{"intermediate_size": 640, "rope_theta": 10000.0, "parallel_block": false, "init_std_qkv": 0.0197, "weight_decay": 0.022, "max_grad_norm": 1.0, "schedule": "wsd", "doc_mask": true}
Each number is 128 + 32 x the weight over its row's rms, rounded and kept within 0 to 255. Layers, rows and columns count from 0. Numbers have three digits each. The size before them is the row's rms in percent of the matrix's.

# layer 20 MLP down (transposed), 640x160, rms 0.288, rows 421-516, columns 64-95
096:103060143142082098167171138129112169117117097142155145059069134139138101152044132124110087118194
114:119112183061170169184099092082142194167140105144099131148103116120129124175123126090108079072104
100:097109131115183160143101168129082165119115158191157123136124162123196104117133150085137139151190
100:139165163082171119157056132150114170154132130159117124084142078109084095133131087128130159129130
096:160152118167196171138146144100141114159099174071130116195115109119147216104138165171079126184095
105:111089149078077083120145162105146083114061148165108138130126136157121132183149117161089066102091
095:116146188112122102107209135065200145214103139162113131166109157110118101153133132140098146100152
092:137165190151138192163095086094176148078133122147108132175144096081119142123129119143156114102159
100:136119132132124110123139136139062067112117124122148163113124114128154148118059128128065081136106
102:089136114177099098072161067114028102110132106152150133130074157131100102109158139107172196135144
104:121099074143140103130151135174131160127144129067103107108113148103145153132134119035086118107140
100:120171074158127132187161147100161154120131157166132132056070158063167139152143133122134142118172
094:135094113110087167118118122125202134144101132125094163095115112170137162151155165081124179150099
105:129113093159133141081152064166137142165099150177154058053162143165137181076211163084111165136146
112:188092112102151156111145167117217121143061168132111144115123114139216142121110150166099070149173
092:146126108104115120139082157149151142125180164129169154166106132150048084120172130120089160114132
096:131116149061120157097123109173152126111135128121125109078107089079115044116129097112139058142091
096:203074063075121127087129144117148112096076088124149112119119162132144116172148145097112138152098
095:129173128166230121109098116104186124172120151161170100096125154153132150177153120129116064097085
103:162145111163084112103122114147214098171124144143131102115121125178070111065144140112144112127119
100:144119225151116158172119080147160132065090107162110155161126179137117145160199121101116132117097
102:134138077177082081166161147084118082148165127109107195133160125119120177081153130155114072103118
109:125150099085112117140135068091053090118161119092163114107165186098142129127089168172116155216096
096:156097108106141167128142183100248170144099163119084125064128160170094111078154134123094147178118
098:171143195119135122142085077129178110125121117102099111108092133170098186141077172135076151081127
103:100171124128165126092117128134127119140091091153120154122148143109121112168072105107149082122116
097:052161110141078127139106128159145172144114199095109080155193183159145191121114135157126144178079
108:201061103088163139140115133152185123105067127098168100127152113117140098172112171075147127119168
106:087086067138197181209085180135151121089138142166171124084103147125137122106139109156086134169125
123:179144134137091098103099172160137123091123133080105099097153086169103152111125162074090142160153
098:132140145083084150179128094138198153176139085096118136145093077081149072093113123138092087126124
104:164164129124131096153205142111131106206152143163106160107120127118197157123129129211176130105126
094:116112152080126132143141167121133171157124108132100131173162116117138124082128076082182114168089
104:128143106122103163133066137100153108178091066109140100059108135111130096144136118128123094146120
101:136175157157178119132176122080048136124158156103155141137158156148113194197192118102161141121150
090:124120151112061121105131116151123088122149111125085130070166113157135140138123152180153099167080
089:076154194162099117171096105193096110139083146079076138085080127087113128070126126166115082142144
095:132148154139104154119162128104153091131163129150122180136076120129100104098160162114083077116114
103:213142138174132111104103172090165131100090132101149135141166143131105104145149138190175117077107
102:124112126081149137102111167043151071082124102107160113121156139143128120126091094105101045131085
091:075097177138141139122081158142098154104122099066134123131195150157162155165084098133147148126131
093:182067112093149136127151056123129150119110122087093079123144114179117118129178126129052173137091
112:143133182105099176163146138141071163147194128142102117091153175163127137134142130149103139122088
096:183180046098137186154127163120150163193084153164143149123177146121092147106068217091178117106097
098:136077119149124160126088170087103150072174093192162137141110055116151156169162139157168166167099
100:154098111130087155173127129157129128131169105095141161083132096059108176173206190127120117110141
095:081112081108166108162144120129184118108146108139123086151155099112148129147153201098188096117142
097:079138073099206103122130125117137150091181157128155167137103186125122130144090096128149159100131
097:142123137153065127121127140126161132085111097128133105098107110108121117078140083118157137083158
098:156130111137157129096138150157160091090125099121106212100140051133123114132052148143134118127094
095:203131158058131114128104137171178128119102135096134119168152121108067196140121090109106129119104
102:072146057161153063121079132164133157114160105138161102117080137157175102178121125103103106100112
093:138143119133202180122098108060093155190133141163133076110096067137109188119124114150140130082131
103:160110141111126132165148080127106163135082130145096157127125165086136126150173081088083100104145
091:169115135121148133090153165064096140113134085150144076074125112122122093155095106151115104127161
105:145106131167173125159124152078125100135072096108121122181088093107126118074168169125191163058129
094:168086088104099122136023127145178165192133147090117096145090177118172146102079173177114110153118
092:179102148130124176167164154132129137121147106157159105151090160132093103138115125060122119095121
086:071145126078126118125114154187212071098134086132095064135153120106161143112167093080076160165152
106:094150133128129115099138081123160109140158182101161145075107097127116145140100129082110136157094
095:147139055073127179120112144147130094139156110177089175117122070155179156049103135143093104140121
088:177144116117129152167069184148111168107126072132162065095148142072182177159155081098114117166123
098:152113138085080139170137121074178127186138155169121130125147171138060127139073131116164125130126
092:147136085098181092125143173140149182076106122079087107130151091163132066164127118165194090124124
088:166134097098167121126207086096101134168120194187088145115091128071159153164124110180146148126158
101:174152117110120095190180123149022076109141119168085146079146148119120125165121127182139078131181
096:139129102098176094171185062135149121072121128091174145146132082120092094194083125175133104121119
099:098125086067077136183151169110081087125137151164106137065073175145146078110148140178093149164127
102:148126125127103076117134107142155104200097188177115125086159118109150130102110116160058114087091
102:075142110159088080060119068171041140149168170146141134106166146178115176141098079114163117121143
098:130116116113100066077125120070050139171170126101096161075101114101159113092082140169152112164026
089:114115128095142095094086175177238142151104113095109113185189067135078142115097078128124091111061
101:084141120178093093126102093098118123164113169107119118154114107139126108173142146103136129117141
095:106137140147150193102187171122123143113122140163073160173144182158096134138121125154142171187171
102:159126125121118164130140153196153093147094208113124139153113117144163133112103114164158110127109
104:189186160216151105073086161138023159100125085139138129109107088086129118108151163138083111188115
101:114116083106140151146087136145158132146086138151137174145141087129170095134103152074157166153163
106:098194163122089130155143124149042148132069111104095094122074139170156156105175136138129145098135
102:130149148130133143148132112099160106124139172063104084138181112087166132105166117177133155198129
099:064144157105084148146141127128189175153073082149129140195150154159118138104150109106093127110145
099:140182177157132117121076128112061173084088144111136145132169105104138135133138178127145077132145
096:121145191197127140110137132076183132158140106125097103140188107118146194131122171144149133166178
111:133150141073127107127073110114100098174158104141181104158100083105070123121128115134134079137118
105:054112165091117157122182090110098160118125125114187108139138100099103098152160157129110098096074
104:111165178135156131171129161156202093175095106143151154160078098180099204112201070134121081084195
102:116132169130135094166158090087000131137102135143116148096124134129161115195136133145110195123104
096:123056114125158178120175124109084066165184101143167116144124110113179067142107112154178106116147
090:127054166060105139157126073149101135121165126134146126122031077078139104193110088149096109127165
102:130134135109076202169137128126148147099116165110114160202077136076084134117109091105095136123143
106:102103181063124087181101144107073145140171162072185097119120068134099103091112124135136150116131
097:142167140083083107121142116175059110095087133155142171146094092163083120137129132132114167128139
096:082171134085120119094107152110142112141148161094105178156129106100208129146225147130137144101096
106:165173146133102151126116188123117118113159116120126132090102148122121157043182112115164129095051
099:115125106073123144134147215173127189051100125122138089168195146109096074163095125154078133146105
095:071122163126126105105134129134111061132137136129119116133124148132137090078172200092136146153130
097:165109115111095134098124116149117123160089108101080087116184058125135123156124126073084088180133
# layer 20 MLP up, 640x160, rms 0.257, rows 422-517, columns 64-95
107:144116084129149175122144153118179132119118086113184168131104178122139161179094104138105120163132
099:124138152194069152064118204133114122153162064112171122135164094076098152135127102145137069079116
102:100135155139139157106135163180144140115106110129112154120109141087089180160134098184189178102104
094:095123148063177153117133138116124099104092154188091185166159125128146108086117097124189099155156
100:142145111098135106097092081156145076152165131149115127141103139142121155148132161075048107135138
096:121135139165109109158064123177096108140077097178120114032185138118170124076164116093114106141156
091:140120085140130150126130100128155081160167080138122150141092112109167097189101119179122136121152
100:098220157121060107143099126144138138143094100082118118190127105122150137122166167121143127090170
104:091126137141141155144139089137126109100123158095126109169097118113076125120130151097127113147175
101:143137139150164059095148198137094140116132168077101110137121148153140090060144122178157173154153
098:103099116148131142198133122169170145123141132161070160119043103124167080145159187170093188118179
096:061113179136157101122195172094091125118119144107098077203145128094187086101112129199175096164127
102:118094096143155111098145176232173155114122086163123100089174131129160120115135144094071116095163
110:120124128119137063108112152104168078068148158133115128130143146089132147123101145175099118056163
100:115108078146052151073124194125163074106162098064131158211151095102119106114162178187104165139152
100:150169147131141142161112125060137123153120193097093110172197150171106125178120174179102189121200
094:053112158059111091151095124134140145153125237154106119090137150129175119089115109083092039082100
098:174074094114157096150125112087108118105103135121082152118137154090105150153098140097129114206165
105:138085088117172169162113133114134062161160127158120071148154154156131060141129115145128145091110
096:105124053203133091053104135135110137098119145139068121106130153123124110101083166134079125188132
099:100097183096106120163110140170141156131084122119129149112096138187163126159111076175181177131088
107:169103104101148121088080127134115120124149183145123080107178107101106164103121110172126121142142
098:153163162169128113153107127137098097111075128142146137212137133083136058140171132111171145113083
100:135115115114122099152163114095184094054148124150163163082174089182107192110095141136130130133072
097:169089096148122066088080182089135097120113069133163136138137121178143119137168212186131132160108
099:061098143179128109098173113076115123114108161174123132108143090162181105116100129136150142102101
105:078159143133146156092122110170134145077155132118116085146114122103125107129152099161101122119146
105:144127134131068082115093151104115148091112154134058109176155138173079159107110119100098173144141
120:138127134098146144154151108112112117156141142076091163147111133104169157143126094118084133133102
098:155149114121171108072160118140134131093112143158110130130138113052185065117102134179148158099089
100:167152128113128141115107135118140077079072114108111105121173156193156065064163132188116117121142
091:107096122097161135074135112127144116187108115134148067161140108164144134131172143180118098097136
102:120112089130147103037105063101131181084084125172094074170122090135101173139103095181074145084191
107:157116039133117127136137183174135059066104182120158123111105102089113126167104142122146166128153
097:094134117112106153131158095097116164097101101110113189083097184087186123125192068094085199104107
095:188083087127179087136127073150102139206144167129150104130203110107160101123089124148085148137165
101:189164142160140136125100153245115118148175145143155148072117141068117149129127142078091120143181
096:103138203132097103100142128144136124127113100119112090155090142147129133116214123140110077077111
094:147134156185166127114098169152122151124150117120123142066107157122129098126228083084179064162149
090:089222134100119081142060104176116134127134121105183159124099142156110177161125080136123122147082
096:141116116130129159160168098130188113121144133139147084209173130114127155102133163131094162139149
108:166153143124150106126079123145114078140140159103128165137164139171078129157142117142096099113142
094:106129137139111101173095161128053065191080111109131125181142142105175127084150121137078127102084
096:102123145138101117090132118104119141146092120119135108104071182143125151147154162167092079154154
102:152174139093152106131168173056147132133144164096133166137132132185085156120128149111176141079118
098:101116132167117154120107132153082102190154130177142114167087164095143170134112142127172105153152
098:156163149036078170181125162156187152166216169165229129125153107133124133096148030103104119093129
102:163171147104073100053141146132168069124095124169184136114118159093160142119131122132103145141154
097:163124111140157091133069084137146119090121126112026137141093137092096119094162150125115160092110
103:071145105047093072079124156074117142096086137163051098089084134165190096148138123183132125123131
096:130079149120143077103143120097140099117121099169131133177151104108103173158129163133146092180077
096:135209119099113155105086157103130119192124139160160122156107189128125193144127203158145129109133
105:130100121161092127146157145150158138108115188122117076140112125110089085128148191164182092116114
094:103090115112112053128120136119103145181153156122182153107167078100161116167120123136128120116157
103:139137101177144153111112134144113104116102133107145105137144095077110094112153106147175103162133
094:086140131141101139126095196204175094131126142108158147101107092166102144108167125124112117118107
096:103119128144147155140085152144077080134095091168133099143134135109185109093125103209106145099123
091:151130151147052171144099124144140101107174151097094151118079185092106110132082149123128105128172
095:076104139134152134170106178126136157101147133119146134155089143128089066144179134073074095163143
098:101135196137152109134135159192093142112067114160168105102105133116121050104146156102154078147112
105:103106129073113162097155123114142122187086124151130144127198137159115095125112067155161123087119
099:110145123081126142143146167112165107174112173126089141141055048107144104143176088087113098169138
092:082122095110119146103023097144090146108146119145111117107086108054128180111173126104078157104122
093:096158142144083106122138101125116062121118093140150106101174173153137139105154113111177117098118
116:113055138079139115181162115172097148142161124166143089102123115098127128187161147126105090107143
095:152169098119131133119134069105099127133154149099111140127044089090138146075193165143093148131147
104:137180120151077104148111084123132145107186090096089075145120083148130119109156115125123115154163
099:151133170105134161117090119117122138097114077113148109083093184145110142127124068176118100143124
103:121236108149140074125143129126125104090129154125136147137118144118074113128165107106179151129117
096:136139115140127114139149106096094067160126154155110147114065180131130150145133108172089153097069
093:130136106131156184114148107115154109135121140131132126127172217078189070165079166111132153137173
101:120086186148112135120113173105095106104128156179082119129084123121085095152140105142108158089172
091:130099126199100183165129151195184157117158157105116097179102187087077142071037150064183140123108
096:127163146098114150088142103158078131121105121106127091127077185073086131160161151097133101174180
106:107084074168078132135110151109170129123183129134109123087124113108147128160200086149143143157125
099:092146166187160121135122133140103155190209124128088075132129107113058210063126039075104134145121
101:160105167165122073115148143126125129143160122110094062067186133140159113078156127123137229151105
096:144073067153125157103108140143153132128162135173169174145123126139233144142127118134143095141111
100:105166162134082078088174199166146087175075116188142100132098151112094105171150103155147122104117
101:125032159136098075155104102121129069117134122097140147146091078114106108169175109152097167177146
099:117146076141142096126067108123100179139154115214186105160075131117150094081167128114104110132146
117:139180091167179151148098172102064149129140163166116058136111079075179127110141088136118160059114
102:113114179128142114121119096119156116075150114141190150096125124071092110137162166126142161060118
099:118131115168121120081180161113179181131116101166154043136120178125092162185116063098146175142083
133:141130158101201154143073197164096095111151165149122140198082085095122147144126106130086158167131
102:123090050111132104059165106103127177127128206135142132109093100087202177158136171138112169113096
100:127097117094132168137137081185169144098124061075154119123110154067130135114059164149191049049113
098:105159130125104139088117139164101130136063133101118169144109156150171152088102149136129132120100
103:109093159140172130126082200123128114192157072155115189138162123096110097148127145101078089188131
092:094126038120211120136096140106110198187096173133141115154118119126078126089126098160136062139093
099:127127161198143178110089150170130137153101151113109160157119080181136170110178111119117135160108
106:068129064109077084111144097152137120123162150134124128118168130127174155142115108174133150093084
098:170149201157132042130094120116189074121156100122169143171141132114151122148104118109184106143158
095:126174141098140094156052128138132164132113109192131114066106055104112131136126146127181133102169
093:097119146159173102081130130152139115134134121087143144108149094112125102107202098119131095148134
103:150074150145068045103182148112100140128092117166131109123166157132135061084066180107125062134145